{
  "num_attention_heads": 7,
  "num_key_value_heads": 7,
  "vocab_size": 7128,
  "hidden_act": "tanh_gelu",
  "norm": "layernorm",
  "positions": "rope",
  "rope_theta": 10000.0,
  "attn_scale": 0.125,
  "init": "uniform",
  "init_std_o": 0.0,
  "decay_fraction": 0.673,
  "batch_tokens": 131072,
  "train_tokens": 672600000,
  "max_steps": 5132
}
Each number is 50 + 10 x the weight over the matrix's rms, rounded and kept within 0 to 99. Layers, rows and columns count from 0.

# layer 7 attention value, 448x448, rms 0.209, rows 25-56, columns 0-111
51 62 57 50 47 61 42 56 34 43 41 74 54 45 74 61 56 63 56 50 45 48 65 61 42 44 50 49 54 50 37 46 54 56 49 67 38 44 52 55 63 30 43 54 40 57 45 56 44 63 56 61 43 58 49 46 51 45 47 55 48 52 49 41 49 47 59 40 61 44 35 54 56 40 67 46 32 65 46 61 53 38 66 51 41 57 56 36 44 61 68 31 51 47 71 54 36 76 62 61 51 52 57 57 54 55 57 41 49 57 53 49
51 45 54 46 60 35 46 50 60 68 64 49 45 56 74 45 51 36 43 47 42 53 64 48 61 62 49 53 48 56 48 41 50 50 44 44 55 59 57 42 44 67 65 51 40 38 65 45 38 34 52 45 39 58 57 36 49 60 57 46 55 50 44 56 45 40 47 34 72 46 53 40 53 40 53 60 34 48 64 49 46 44 49 53 73 58 56 58 63 64 57 60 47 49 47 55 67 57 52 42 47 30 44 59 52 39 48 58 42 62 45 49
58 64 52 57 37 44 45 44 51 63 50 42 70 52 59 52 51 40 23 58 34 46 55 40 39 61 62 46 50 38 38 40 46 39 45 60 61 48 42 27 37 68 49 49 58 50 49 66 46 55 57 59 40 36 51 62 65 46 50 51 43 55 57 56 46 56 42 48 32 26 44 56 59 54 57 50 46 43 50 45 55 54 32 60 51 57 55 36 45 48 47 51 74 45 45 73 44 46 33 50 63 41 44 66 58 41 37 63 45 66 48 48
48 44 58 40 51 31 33 47 43 48 49 58 50 43 52 55 56 64 54 61 60 48 46 48 46 57 44 34 45 59 51 52 31 42 54 47 55 53 55 58 34 34 44 58 30 58 45 31 51 54 36 42 81 53 48 40 41 64 43 33 56 34 71 42 55 37 67 58 37 57 46 55 52 57 62 72 59 41 43 49 63 70 59 51 58 62 51 60 48 53 46 67 46 34 43 45 36 46 64 57 61 52 58 52 52 54 65 52 58 47 56 46
53 32 57 51 77 37 44 55 55 64 50 48 49 48 71 58 49 53 47 43 32 50 30 69 60 57 56 66 51 61 51 55 37 38 39 43 61 52 54 50 47 50 43 52 67 25 45 61 59 37 59 63 43 45 54 51 53 49 72 57 52 34 53 47 44 58 43 44 31 36 37 54 55 55 55 41 54 42 50 42 44 58 57 40 46 50 60 47 75 42 55 50 30 45 36 50 56 68 45 59 43 42 72 45 45 46 61 55 57 49 62 66
68 57 38 55 47 55 38 49 39 51 45 58 49 75 37 53 44 56 43 50 64 64 55 45 42 75 55 57 61 55 29 55 44 42 41 44 40 49 52 70 51 59 49 41 55 36 50 55 27 41 37 61 44 58 56 50 44 48 50 62 51 46 46 48 58 42 52 50 55 53 42 41 50 53 50 59 57 49 34 65 38 47 51 46 45 61 56 52 48 46 70 38 58 44 43 33 48 39 53 41 43 65 41 45 63 63 51 45 63 36 62 61
57 38 53 44 58 47 61 41 41 67 50 62 46 31 43 44 54 45 33 56 74 59 62 54 59 64 64 51 45 54 42 63 38 39 54 58 59 43 48 58 35 43 40 39 47 60 46 46 48 37 61 52 65 35 47 54 35 49 38 45 34 54 50 62 46 55 44 38 44 35 41 75 44 55 59 53 42 50 45 41 61 31 40 47 42 48 59 34 40 23 47 48 30 54 49 52 68 43 51 59 52 37 51 48 42 42 51 35 41 44 71 43
50 66 49 42 32 46 61 62 17 54 56 55 58 42 33 56 30 39 60 51 63 59 40 69 44 46 53 34 53 42 39 39 56 70 68 64 51 45 50 54 47 49 59 48 40 32 50 35 41 57 52 60 36 39 45 59 52 63 40 53 47 27 58 47 46 41 60 45 59 61 62 45 44 30 38 55 49 54 50 38 50 54 59 38 46 61 46 56 51 44 42 48 46 78 66 42 55 52 47 44 46 49 56 58 42 68 53 49 36 56 60 58
60 58 56 66 63 66 57 38 62 40 63 70 36 48 49 25 39 51 51 24 29 62 43 50 55 64 48 45 41 53 33 51 55 58 53 43 51 39 37 61 44 41 39 48 42 55 64 67 67 39 40 41 51 49 42 53 61 47 63 58 46 47 48 61 60 59 50 50 64 63 39 50 56 45 63 57 57 52 41 42 40 61 51 58 46 48 49 33 48 41 45 68 55 53 42 41 58 44 54 47 43 34 46 49 31 45 47 59 27 62 62 44
56 59 56 50 56 59 44 37 60 52 48 63 54 52 53 35 45 52 49 64 10 64 42 43 45 46 44 35 38 48 64 47 57 55 31 45 50 24 37 42 45 41 55 50 53 81 44 53 63 43 48 41 34 51 50 48 53 55 39 54 52 42 50 54 37 32 50 48 55 55 47 51 44 51 31 54 54 59 47 64 45 41 61 58 37 43 50 30 51 38 43 59 52 44 56 44 48 47 61 53 39 53 52 57 44 46 67 50 61 60 40 44
39 42 44 60 58 66 60 47 49 44 44 61 56 61 55 57 56 48 41 54 52 50 40 47 50 64 54 41 54 48 51 36 46 40 64 61 37 54 53 42 31 52 43 58 72 39 53 44 34 49 60 48 54 48 54 41 37 65 57 65 44 47 35 67 53 63 47 58 47 53 37 44 58 44 51 50 58 49 62 56 46 32 65 55 52 69 65 33 47 40 54 33 41 39 56 49 48 45 45 19 70 55 73 43 28 63 57 56 60 40 67 50
56 45 38 63 52 68 46 52 58 55 45 52 52 33 64 64 49 55 45 49 45 68 54 44 46 41 58 61 47 48 63 40 45 70 44 57 54 46 44 41 53 39 46 48 48 39 61 61 44 51 51 64 53 44 60 54 61 56 48 52 35 61 37 57 45 50 52 52 43 52 36 53 54 46 67 44 62 57 67 44 60 52 33 45 66 40 58 47 49 46 53 55 55 35 52 63 62 41 55 64 59 52 40 35 60 56 48 42 44 55 28 59
40 47 55 70 59 51 57 33 36 24 46 40 62 49 49 39 49 62 41 48 63 45 56 55 35 59 46 45 59 66 56 33 48 50 44 45 58 51 51 52 45 60 55 42 57 33 45 39 57 47 59 71 43 57 56 45 35 43 55 53 52 56 54 42 48 36 53 69 44 30 61 55 46 40 50 53 53 44 50 41 49 52 65 41 51 41 51 54 68 56 50 62 50 36 57 52 50 49 33 45 39 67 54 56 52 63 51 49 54 55 46 42
58 48 37 46 43 72 52 67 48 70 48 53 69 52 58 38 42 37 33 42 43 51 42 69 43 58 62 50 52 41 58 47 19 33 45 53 60 39 71 40 39 48 44 56 43 43 32 63 37 43 61 45 36 60 57 62 54 39 54 46 53 34 57 57 37 36 47 39 44 49 51 37 60 37 47 65 45 43 64 57 53 56 43 38 40 55 47 40 42 46 54 46 53 44 38 53 58 44 53 62 50 55 50 41 50 44 37 55 45 40 49 45
59 48 51 53 44 56 50 73 55 44 52 50 55 49 50 51 22 63 45 53 60 33 64 54 61 56 52 47 33 47 61 56 58 59 39 48 46 53 58 52 60 52 55 39 58 46 48 63 33 51 39 56 49 47 60 44 47 44 46 71 54 49 46 51 51 45 53 53 40 56 55 50 49 50 51 56 40 43 47 51 59 43 53 83 49 56 45 36 54 59 56 38 46 41 62 53 38 61 26 64 45 50 48 48 53 54 50 61 63 51 30 46
46 42 51 44 59 49 50 49 43 43 38 52 50 42 48 47 52 46 56 54 56 49 30 44 35 47 53 50 37 45 47 29 64 32 44 44 63 55 52 48 49 59 64 55 75 44 37 50 48 49 55 65 30 57 37 49 57 38 34 52 44 47 45 44 46 65 51 57 55 65 59 37 51 54 43 55 47 40 51 60 52 57 57 32 56 48 49 47 56 32 57 45 44 41 58 75 32 53 48 55 57 47 63 44 40 54 55 43 50 33 45 63
37 59 50 48 46 34 42 57 47 70 55 62 61 48 35 44 61 42 30 42 56 43 56 58 61 41 41 48 48 59 51 52 74 58 69 71 31 44 58 61 45 43 41 42 53 69 38 51 32 48 51 33 64 51 59 59 45 55 37 56 49 57 62 49 52 54 63 53 56 37 50 34 41 66 40 26 42 54 55 49 39 55 42 39 45 58 57 52 46 50 49 41 33 49 57 56 48 59 49 60 50 46 58 37 43 44 57 50 53 24 50 50
63 48 48 53 45 50 57 45 73 44 54 47 50 38 69 46 48 46 47 53 43 59 57 53 69 75 53 32 51 35 59 33 33 80 59 48 60 45 60 38 64 36 32 53 39 46 57 65 68 26 62 45 41 42 37 40 47 42 43 54 39 51 63 61 57 60 51 65 51 61 47 47 47 64 37 48 55 63 66 45 49 46 47 39 50 64 49 51 52 80 54 40 66 48 47 54 34 53 44 30 42 40 55 56 46 44 60 43 30 48 46 49
54 38 49 58 32 45 57 43 56 51 48 46 45 48 56 47 76 59 54 54 54 52 59 61 48 53 39 42 47 43 50 56 42 62 55 51 64 59 60 56 37 51 52 42 14 53 49 67 47 38 52 57 55 46 52 39 72 54 52 61 52 55 58 57 56 37 50 51 49 48 59 48 36 52 58 58 37 63 50 56 43 52 59 65 60 65 54 42 47 58 35 51 44 43 57 53 60 39 56 51 51 43 55 50 49 41 47 39 60 35 38 66
46 52 38 28 64 35 38 60 38 45 33 52 49 47 46 42 43 43 44 38 40 51 37 31 43 51 65 38 65 44 28 49 40 31 49 38 41 55 39 36 51 41 44 43 49 51 63 40 53 72 55 58 56 57 53 52 56 52 35 34 48 50 70 54 67 38 44 56 58 51 50 60 55 44 48 34 42 41 44 54 46 37 47 48 57 58 31 49 64 58 55 53 53 37 61 44 57 70 56 74 49 61 34 51 51 49 51 52 48 46 61 46
35 70 58 61 68 19 50 50 24 46 34 60 46 56 42 44 64 72 50 54 68 41 33 57 39 42 63 69 45 60 26 53 55 31 58 45 45 53 46 77 51 58 43 40 47 45 43 54 57 41 62 48 54 66 67 55 38 57 44 27 53 51 67 32 43 47 54 63 29 40 53 54 58 38 42 59 47 47 47 34 45 50 50 63 41 37 45 59 58 57 52 51 31 42 43 47 45 54 55 48 70 47 46 55 37 60 51 43 53 48 62 58
52 53 42 71 56 35 43 59 62 59 59 40 47 46 72 56 27 69 46 60 50 44 48 33 58 51 53 47 48 65 62 53 47 47 50 57 32 50 35 29 51 49 40 40 61 37 56 32 56 61 60 61 61 48 33 61 50 40 56 40 42 66 48 49 53 49 61 42 65 56 61 38 53 54 76 40 59 44 60 45 60 41 57 56 42 67 59 32 55 50 73 53 51 33 44 53 53 68 50 33 46 43 63 42 49 42 46 42 42 44 44 45
52 42 58 61 43 44 65 60 53 51 33 38 60 46 55 56 57 64 45 44 59 42 70 72 52 56 62 79 47 36 37 58 51 47 41 36 39 66 62 45 60 49 50 35 41 38 67 58 42 60 57 61 69 58 39 48 52 40 39 48 40 57 61 22 67 60 37 46 68 39 50 32 46 61 71 70 53 45 42 45 63 53 41 39 53 50 59 58 57 44 37 61 46 49 57 64 43 47 55 43 38 52 59 64 65 60 50 53 52 53 54 51
67 46 65 44 50 43 44 54 43 37 40 52 31 52 48 38 65 38 40 47 44 65 41 43 59 54 66 17 57 40 47 59 58 55 61 47 37 31 46 75 48 52 48 53 54 62 57 67 61 55 39 51 45 59 45 51 58 44 40 22 42 48 54 49 34 50 49 51 45 54 40 54 52 38 46 50 30 52 49 57 54 52 51 45 33 64 44 58 46 38 43 39 49 53 73 63 58 50 63 42 55 57 40 60 39 50 60 57 47 57 59 55
39 56 53 44 29 45 64 43 42 33 56 59 52 32 48 52 59 46 71 67 50 77 53 44 38 43 53 29 47 30 41 53 62 70 59 53 54 56 44 46 44 57 58 48 43 47 52 61 44 61 61 58 61 55 37 39 56 56 50 45 54 44 39 66 46 67 53 41 41 54 50 40 52 45 48 39 41 51 52 52 26 60 36 59 61 81 54 50 46 37 41 60 60 50 29 38 53 60 60 36 52 57 46 52 57 56 57 35 52 41 24 50
41 49 54 58 56 57 69 42 32 51 55 48 39 36 62 56 41 47 59 54 65 50 43 46 44 58 62 54 27 57 49 41 41 48 39 68 46 54 45 59 48 54 60 48 40 60 55 42 31 36 44 66 41 52 65 71 55 48 61 52 49 27 56 35 51 50 54 51 41 50 52 65 41 51 50 51 58 54 52 56 55 60 50 43 52 52 59 64 48 49 48 54 54 34 27 51 55 50 25 41 51 61 63 55 61 71 51 54 49 51 49 34
45 42 76 60 65 56 31 48 61 51 40 35 38 65 50 55 57 56 59 56 53 55 44 30 49 70 52 51 65 53 48 28 58 60 55 45 47 66 45 57 60 58 62 57 57 51 57 48 57 49 34 51 39 38 55 42 51 58 42 41 52 37 22 54 49 31 39 55 60 43 38 46 60 50 47 52 20 61 32 55 66 57 54 46 55 59 53 36 37 36 46 42 56 59 56 51 61 48 64 21 40 45 51 56 47 40 61 35 55 61 45 43
51 38 63 60 40 39 64 50 35 39 60 42 67 57 62 26 51 53 56 36 53 40 76 52 51 57 57 52 56 42 50 58 68 45 50 62 61 47 53 56 49 61 53 53 58 66 64 44 40 63 57 63 60 65 34 61 51 53 46 28 55 44 39 51 54 36 40 67 46 49 63 29 53 47 47 61 45 31 52 59 63 53 32 32 39 56 62 39 51 43 52 40 57 65 43 52 52 41 62 46 61 51 62 45 62 38 33 81 49 41 32 57
56 37 44 37 52 71 38 48 39 46 27 55 48 36 44 80 55 60 58 51 43 38 53 48 48 48 43 31 57 56 51 62 70 67 54 76 70 49 47 50 60 59 47 54 49 33 42 53 57 51 48 29 47 34 63 37 31 42 43 50 63 45 59 58 43 58 46 45 35 53 46 47 60 59 58 52 72 58 59 54 52 49 51 49 40 44 56 51 45 62 47 49 53 50 59 37 40 54 54 53 57 59 50 52 26 59 57 55 61 45 52 58
50 56 39 55 45 65 52 40 41 58 39 66 49 53 50 53 49 67 55 53 47 63 50 61 48 39 41 36 51 47 35 46 55 61 56 62 48 57 54 34 38 40 75 30 53 55 50 43 55 57 45 53 66 70 62 22 52 59 58 60 61 68 40 43 53 39 48 56 55 59 40 39 57 36 49 38 63 38 67 43 38 59 55 45 49 62 46 60 55 63 61 47 65 20 37 49 56 49 51 63 57 36 71 44 41 52 53 56 51 47 62 50
44 43 67 57 55 45 36 41 53 37 49 42 63 59 55 52 56 62 62 43 58 49 56 64 64 44 37 64 49 47 49 40 46 65 34 59 50 55 56 50 53 56 65 54 51 56 44 38 36 47 70 66 54 47 43 65 57 33 57 46 51 54 50 46 44 54 43 69 47 60 56 52 41 47 44 44 57 52 54 44 53 37 44 51 66 47 48 58 54 40 38 49 59 64 41 45 42 51 40 54 47 40 53 67 48 45 49 35 32 40 53 46
59 43 45 34 50 43 66 41 61 52 46 55 42 51 33 55 48 51 65 50 58 60 46 60 69 53 38 44 45 62 49 55 40 31 44 59 38 51 46 36 39 32 50 45 44 41 49 51 40 57 37 51 60 46 43 32 48 50 53 54 57 52 48 39 44 32 53 61 68 41 59 67 26 69 39 44 61 51 49 57 36 50 44 53 56 41 52 41 33 44 48 47 47 46 52 53 45 34 61 53 46 53 65 57 34 56 42 50 55 60 59 57
# layer 7 attention output (transposed), 448x448, rms 0.185, rows 25-55, columns 0-111
52 42 54 45 48 39 56 54 61 50 52 56 55 44 20 38 56 69 39 52 85 56 55 49 51 60 57 41 56 52 57 68 40 44 45 50 58 75 49 47 45 52 61 53 41 43 40 48 58 46 33 56 66 45 49 51 56 55 51 51 55 50 41 34 48 33 50 57 46 48 51 42 45 48 56 29 64 26 51 51 45 58 53 53 47 49 64 56 53 37 42 42 34 39 22 42 36 43 45 50 68 39 38 34 47 69 52 57 59 58 59 57
54 45 53 62 47 50 64 41 60 51 46 48 31 51 51 50 51 58 55 43 63 47 38 69 48 56 56 42 47 29 41 45 65 63 41 47 54 45 42 57 40 58 48 43 56 58 49 47 56 65 50 30 66 48 59 40 38 48 61 50 41 49 40 42 65 58 48 71 43 55 53 44 51 32 52 46 48 46 58 40 40 37 48 41 55 51 52 50 42 47 55 43 39 38 56 58 53 61 51 50 53 69 41 43 63 58 41 64 57 51 59 55
50 47 51 55 49 61 36 38 33 48 44 69 43 50 43 60 48 49 50 46 56 52 49 40 39 52 42 55 52 65 46 61 47 62 54 53 47 59 48 48 41 47 44 59 49 40 48 46 65 52 38 48 48 37 60 49 48 56 52 59 45 50 49 36 45 61 48 52 51 43 48 51 63 47 56 45 65 59 52 37 47 52 47 32 35 37 51 64 71 59 45 60 51 47 49 52 59 57 66 40 48 38 60 44 55 50 48 29 28 44 56 46
50 63 39 34 65 61 53 52 60 42 44 61 41 55 41 54 50 36 56 43 26 40 54 72 46 55 52 66 56 46 46 40 60 65 53 48 56 54 58 36 52 41 48 40 54 56 46 62 63 42 55 43 43 42 47 41 55 55 46 39 46 64 38 37 26 56 34 32 49 53 41 47 31 48 34 53 50 44 53 39 72 45 59 51 55 41 34 50 46 67 50 43 47 47 55 57 50 50 45 41 53 37 44 60 46 62 61 41 64 39 40 49
63 52 46 55 51 42 54 56 31 59 61 60 51 44 28 44 55 54 61 53 47 56 22 55 33 57 48 62 48 45 55 49 50 42 63 44 50 54 31 51 52 68 49 39 43 36 51 46 39 36 57 51 47 48 45 34 39 45 52 48 42 38 34 71 45 43 40 59 59 68 41 38 54 57 35 76 54 55 43 61 50 53 51 51 65 62 52 42 53 59 40 50 65 46 53 29 43 62 48 41 50 55 38 34 56 51 47 57 42 44 67 60
60 38 60 78 42 48 49 46 42 45 46 43 57 32 58 35 37 52 51 56 27 49 41 38 60 40 41 46 42 61 44 51 43 56 43 38 44 58 40 62 52 43 41 50 53 50 28 60 65 67 51 47 60 39 53 41 61 52 38 62 29 51 55 57 57 53 49 43 51 45 41 58 59 61 60 58 49 54 54 61 43 54 33 47 42 38 50 47 50 45 45 53 56 56 50 57 52 49 58 64 62 31 46 45 56 37 38 57 40 54 47 50
59 60 47 43 48 55 45 38 45 36 20 62 65 56 59 54 50 54 43 46 65 52 52 49 44 43 46 53 48 46 35 41 50 71 45 47 56 48 52 50 46 36 56 44 47 41 56 48 40 41 66 32 47 54 41 39 59 53 54 34 58 51 37 43 53 49 50 50 60 58 49 50 50 47 45 53 39 47 52 55 51 35 42 73 41 37 42 52 45 43 57 69 65 71 55 56 38 53 29 27 39 35 48 54 57 50 54 69 38 32 48 33
52 59 45 60 46 60 65 42 35 52 61 55 56 38 48 55 69 49 43 70 39 49 58 27 44 52 58 44 41 51 54 76 51 51 34 48 39 51 49 45 55 41 59 47 50 47 69 53 67 69 59 73 59 59 54 43 53 32 34 60 49 63 46 22 50 43 51 51 44 51 53 25 63 50 52 43 45 34 59 52 60 66 41 46 39 45 54 61 53 51 45 37 58 57 41 49 52 50 51 48 63 57 50 50 50 47 61 42 63 54 59 39
52 45 45 67 55 54 60 46 53 52 48 32 71 39 64 45 58 46 52 53 56 38 45 33 38 37 44 54 58 45 72 65 52 46 54 56 46 51 63 45 62 35 32 38 56 51 44 52 41 58 61 49 56 61 55 28 42 51 56 39 67 48 65 45 39 51 59 41 38 34 60 54 59 63 40 66 59 54 52 41 60 43 51 48 52 35 55 34 63 44 51 49 54 66 50 55 69 42 36 42 38 53 64 66 43 49 57 40 48 52 60 50
50 40 43 48 53 53 66 53 45 50 39 45 39 46 64 50 54 56 44 57 65 44 66 50 42 36 66 56 70 53 66 60 59 69 44 44 39 53 39 44 48 36 53 51 64 33 56 77 42 54 62 56 59 51 44 52 60 56 59 51 56 58 42 62 41 55 56 47 45 46 50 52 45 48 62 36 52 46 62 64 22 41 46 48 57 53 68 52 51 44 50 47 52 55 63 63 46 55 53 53 69 58 78 52 28 43 51 45 52 74 45 59
40 47 62 37 43 42 30 47 28 30 66 42 33 61 55 55 53 49 59 75 71 48 45 65 62 58 53 54 56 42 45 59 46 56 42 48 39 31 43 54 24 56 40 42 54 51 40 56 63 42 52 46 47 46 47 53 53 62 46 75 48 59 44 63 40 36 62 43 61 58 47 71 57 50 78 52 52 45 28 42 35 46 51 42 55 60 51 42 58 41 41 52 53 41 29 41 61 49 41 51 64 45 57 58 53 47 34 46 50 55 40 48
62 47 54 48 61 43 56 43 52 35 52 62 49 42 55 52 50 45 38 40 61 48 60 37 53 55 29 54 49 53 59 50 47 48 42 60 53 38 58 51 49 53 62 35 70 61 57 38 61 56 58 46 66 40 34 40 37 37 49 57 54 54 57 50 53 49 47 38 58 59 46 45 75 53 48 42 42 45 55 54 41 49 38 33 56 55 47 57 36 55 52 53 36 55 59 41 55 58 47 62 47 63 56 54 38 64 35 34 50 47 65 49
51 58 45 44 53 32 39 45 46 56 53 52 41 43 49 50 61 49 63 56 60 43 40 50 53 38 66 50 72 52 37 67 47 57 56 62 58 42 64 55 40 49 50 53 43 48 26 57 51 54 60 66 52 70 54 57 81 43 53 36 29 43 53 58 48 60 56 51 47 73 53 59 38 57 66 34 50 56 54 42 50 47 60 40 45 44 45 59 53 61 49 48 44 55 54 57 50 35 63 50 58 55 50 50 35 35 38 48 44 67 59 59
59 63 61 55 53 51 48 53 40 43 50 53 50 44 37 58 60 47 45 43 48 46 46 68 58 34 33 42 67 53 52 48 52 55 51 42 64 53 37 53 25 61 45 60 50 62 62 49 61 52 51 44 50 56 46 43 57 51 41 63 47 65 42 52 50 46 61 38 57 46 50 53 44 54 65 40 50 57 27 66 53 25 41 59 31 40 48 46 60 34 55 44 57 55 55 68 46 52 56 51 45 37 47 68 47 47 48 47 38 67 39 71
40 56 39 42 50 49 47 45 38 44 43 56 67 43 40 74 40 59 45 70 36 52 51 65 35 52 46 50 63 52 63 42 47 51 44 68 52 39 51 48 42 58 79 50 38 46 42 64 66 62 33 46 61 52 46 61 45 43 51 31 30 49 35 64 44 38 45 34 44 38 24 59 41 51 45 61 56 50 50 50 61 37 40 58 39 60 58 52 45 32 50 35 42 44 45 54 45 32 60 48 46 58 54 41 63 44 70 26 43 46 47 54
44 55 51 50 40 59 37 64 68 63 29 42 49 67 48 58 34 43 58 57 55 49 60 31 51 56 53 46 48 59 39 37 38 44 61 50 41 52 43 55 47 53 38 46 47 49 55 38 44 56 48 54 56 69 57 44 25 70 37 60 48 57 47 34 54 44 46 53 38 62 46 52 60 50 52 50 61 55 31 42 53 52 46 45 50 63 49 49 45 54 45 44 52 44 30 63 48 57 68 42 55 38 39 51 43 32 37 53 55 47 40 35
38 52 61 53 59 58 53 58 38 38 55 57 43 54 56 49 62 48 50 57 82 53 56 68 53 39 47 45 57 52 31 42 46 50 53 43 38 62 59 54 40 54 46 53 46 52 63 32 46 48 56 53 42 61 51 36 60 57 49 54 55 53 58 76 55 33 56 55 50 50 56 58 39 31 48 44 50 48 55 40 55 54 57 64 49 34 64 41 46 32 42 44 63 54 65 44 37 34 46 33 47 33 49 53 54 58 48 37 52 57 39 60
54 47 51 53 34 49 47 63 47 47 51 49 66 37 48 36 43 43 57 49 99 60 40 51 34 45 62 54 37 40 62 35 60 54 60 47 59 43 40 58 56 38 50 50 50 56 37 57 53 53 54 62 55 44 64 53 51 45 66 33 49 52 54 50 53 47 58 44 56 47 32 48 37 31 57 48 39 43 51 45 43 39 45 45 67 48 42 50 41 53 37 56 53 59 50 45 61 58 44 47 64 69 60 57 52 41 50 55 50 54 53 55
54 31 35 56 50 41 63 51 43 55 40 62 54 43 56 41 47 29 54 53 81 53 55 67 44 55 75 49 68 43 42 56 32 60 50 44 60 44 44 49 39 61 43 35 44 68 42 52 52 45 53 43 56 41 44 38 49 60 66 30 48 36 51 60 50 64 41 28 51 46 40 51 40 37 60 44 38 56 39 39 65 41 27 49 70 38 44 49 50 35 31 60 49 45 60 36 51 57 54 38 44 45 65 52 58 43 67 60 54 57 49 45
55 56 44 33 57 47 49 46 43 57 69 46 40 54 52 42 46 55 52 61 47 53 63 64 56 44 30 45 75 53 41 42 49 55 45 56 68 64 60 45 50 43 39 52 40 64 61 52 32 43 48 50 59 60 59 40 49 38 57 57 51 66 53 50 43 34 49 47 41 49 70 47 44 47 55 38 55 49 64 50 57 40 55 61 40 52 50 51 37 48 52 58 41 64 61 35 45 45 65 40 52 46 63 49 55 52 54 55 54 44 41 38
56 56 58 44 43 70 35 41 53 41 58 52 51 40 58 45 55 64 65 63 99 50 37 44 50 40 40 51 72 55 57 63 48 46 46 62 68 58 56 46 50 50 56 26 34 53 57 36 46 54 72 68 44 41 47 34 72 70 46 44 30 57 57 57 47 37 44 38 45 62 47 58 50 56 46 47 50 55 40 49 47 59 50 64 52 64 50 50 33 63 52 51 65 47 42 33 50 48 55 70 50 53 44 47 62 44 38 52 47 51 40 49
51 58 44 62 45 52 32 40 43 61 53 46 47 65 65 49 49 40 35 51 51 58 57 44 44 62 62 51 41 41 70 53 41 49 48 52 58 46 39 52 44 43 55 55 44 48 59 54 62 65 50 54 62 52 31 40 46 63 46 39 69 47 33 32 47 32 60 41 56 42 48 60 45 38 46 48 62 44 51 56 41 44 39 41 42 34 58 19 34 50 30 44 53 51 62 56 65 46 47 42 47 65 53 45 43 56 61 54 50 51 52 40
41 57 49 49 43 42 50 55 46 45 55 64 63 48 52 47 87 48 65 39 61 56 43 59 47 42 55 43 56 41 50 59 53 42 55 52 43 55 69 59 39 36 39 73 34 60 46 36 60 54 45 55 53 35 35 53 58 65 37 57 55 47 48 50 45 36 39 51 65 52 46 36 35 54 53 51 42 50 42 58 60 38 44 58 53 46 44 33 49 45 54 59 54 52 25 58 63 52 57 57 49 63 34 51 52 73 45 40 47 51 48 55
60 40 52 26 68 55 58 54 55 51 51 64 36 57 46 40 49 40 56 55 58 31 69 66 41 35 34 46 46 48 40 49 72 53 47 42 49 54 43 33 59 50 60 51 42 47 48 62 45 46 59 66 42 59 67 62 57 43 47 57 58 30 65 48 50 57 44 52 35 33 34 49 47 41 44 48 46 38 38 44 55 45 47 49 61 58 47 31 48 47 61 65 55 60 54 58 60 51 60 46 55 51 47 65 53 47 40 36 53 50 37 50
64 33 42 42 53 52 39 54 32 55 49 57 51 58 51 68 64 44 44 37 51 44 57 40 40 51 52 77 66 45 27 62 39 43 31 50 51 47 57 44 47 52 47 60 54 58 63 50 44 55 35 47 50 43 39 49 41 58 46 70 48 58 49 47 68 61 52 61 48 49 51 60 31 54 42 42 39 72 57 60 53 55 35 50 51 53 65 50 62 60 50 39 50 33 36 53 55 56 55 50 41 32 51 33 61 40 47 42 57 55 53 41
51 56 60 44 46 62 57 42 50 29 26 39 48 49 54 49 48 61 40 50 88 54 39 33 65 40 49 56 54 52 59 65 55 50 39 45 50 52 48 60 62 41 55 47 68 57 52 58 41 40 55 39 53 59 48 54 56 51 39 53 65 61 60 45 65 50 60 37 67 64 45 59 51 48 64 36 61 49 31 39 59 41 52 45 43 47 59 50 52 50 51 66 60 44 50 35 64 47 60 50 59 43 53 48 60 41 49 54 57 53 53 57
51 45 45 38 48 47 50 52 63 39 39 37 50 46 51 66 56 54 53 57 80 65 50 44 35 54 56 50 31 52 68 49 55 57 45 42 18 23 48 46 68 47 65 45 44 56 51 54 64 37 29 46 59 55 54 60 57 31 54 50 55 52 49 45 56 55 50 52 56 38 59 49 52 35 45 43 38 51 57 46 40 41 44 52 48 42 48 59 57 60 46 52 46 46 48 79 59 70 34 54 46 42 56 44 37 45 32 60 49 56 52 47
57 53 45 57 42 55 39 58 61 75 51 51 37 51 43 64 51 35 59 53 34 52 50 44 68 41 40 47 44 51 42 67 45 41 56 43 50 65 35 58 40 56 48 48 46 65 37 47 58 42 40 55 63 39 48 42 55 66 34 52 49 61 63 33 61 55 59 54 62 65 55 59 25 43 45 58 39 56 45 37 46 49 40 48 47 70 55 43 56 44 52 22 42 36 57 46 56 57 65 56 51 37 42 48 54 50 45 41 44 60 49 60
73 52 36 55 43 37 49 44 44 47 40 77 44 42 46 35 47 27 39 53 25 58 46 47 56 59 53 56 58 30 64 39 33 39 46 34 49 51 45 52 59 55 46 35 45 59 59 50 43 53 56 46 53 56 57 55 59 49 61 50 32 50 46 42 53 54 39 56 48 20 49 41 49 42 46 57 48 55 53 47 51 47 45 44 39 45 49 57 33 53 74 39 61 42 69 53 54 63 58 64 64 49 44 68 32 42 50 54 41 53 34 52
39 34 29 38 45 38 40 53 45 69 31 40 51 55 51 51 47 54 41 43 61 41 63 41 59 62 40 57 66 66 54 59 37 33 52 45 53 42 69 63 48 47 29 40 61 44 48 48 64 38 46 41 60 46 69 55 58 63 56 58 55 48 37 47 50 49 57 53 48 54 40 38 57 46 70 40 39 33 63 42 51 57 61 43 60 48 40 50 36 71 54 57 35 62 64 49 42 53 52 50 53 52 47 65 46 41 46 44 55 53 50 59
51 49 61 44 64 47 53 65 41 59 45 64 34 48 49 53 50 54 40 50 77 50 58 48 53 49 62 46 46 49 36 50 53 44 51 43 52 34 61 59 53 41 60 60 43 38 54 56 35 37 50 28 44 52 39 48 45 48 40 52 56 47 45 48 54 21 35 52 46 37 54 55 38 56 60 48 54 51 37 39 52 50 56 67 51 39 60 54 43 49 30 39 59 46 43 41 53 42 56 52 47 61 62 49 59 62 61 60 38 50 59 46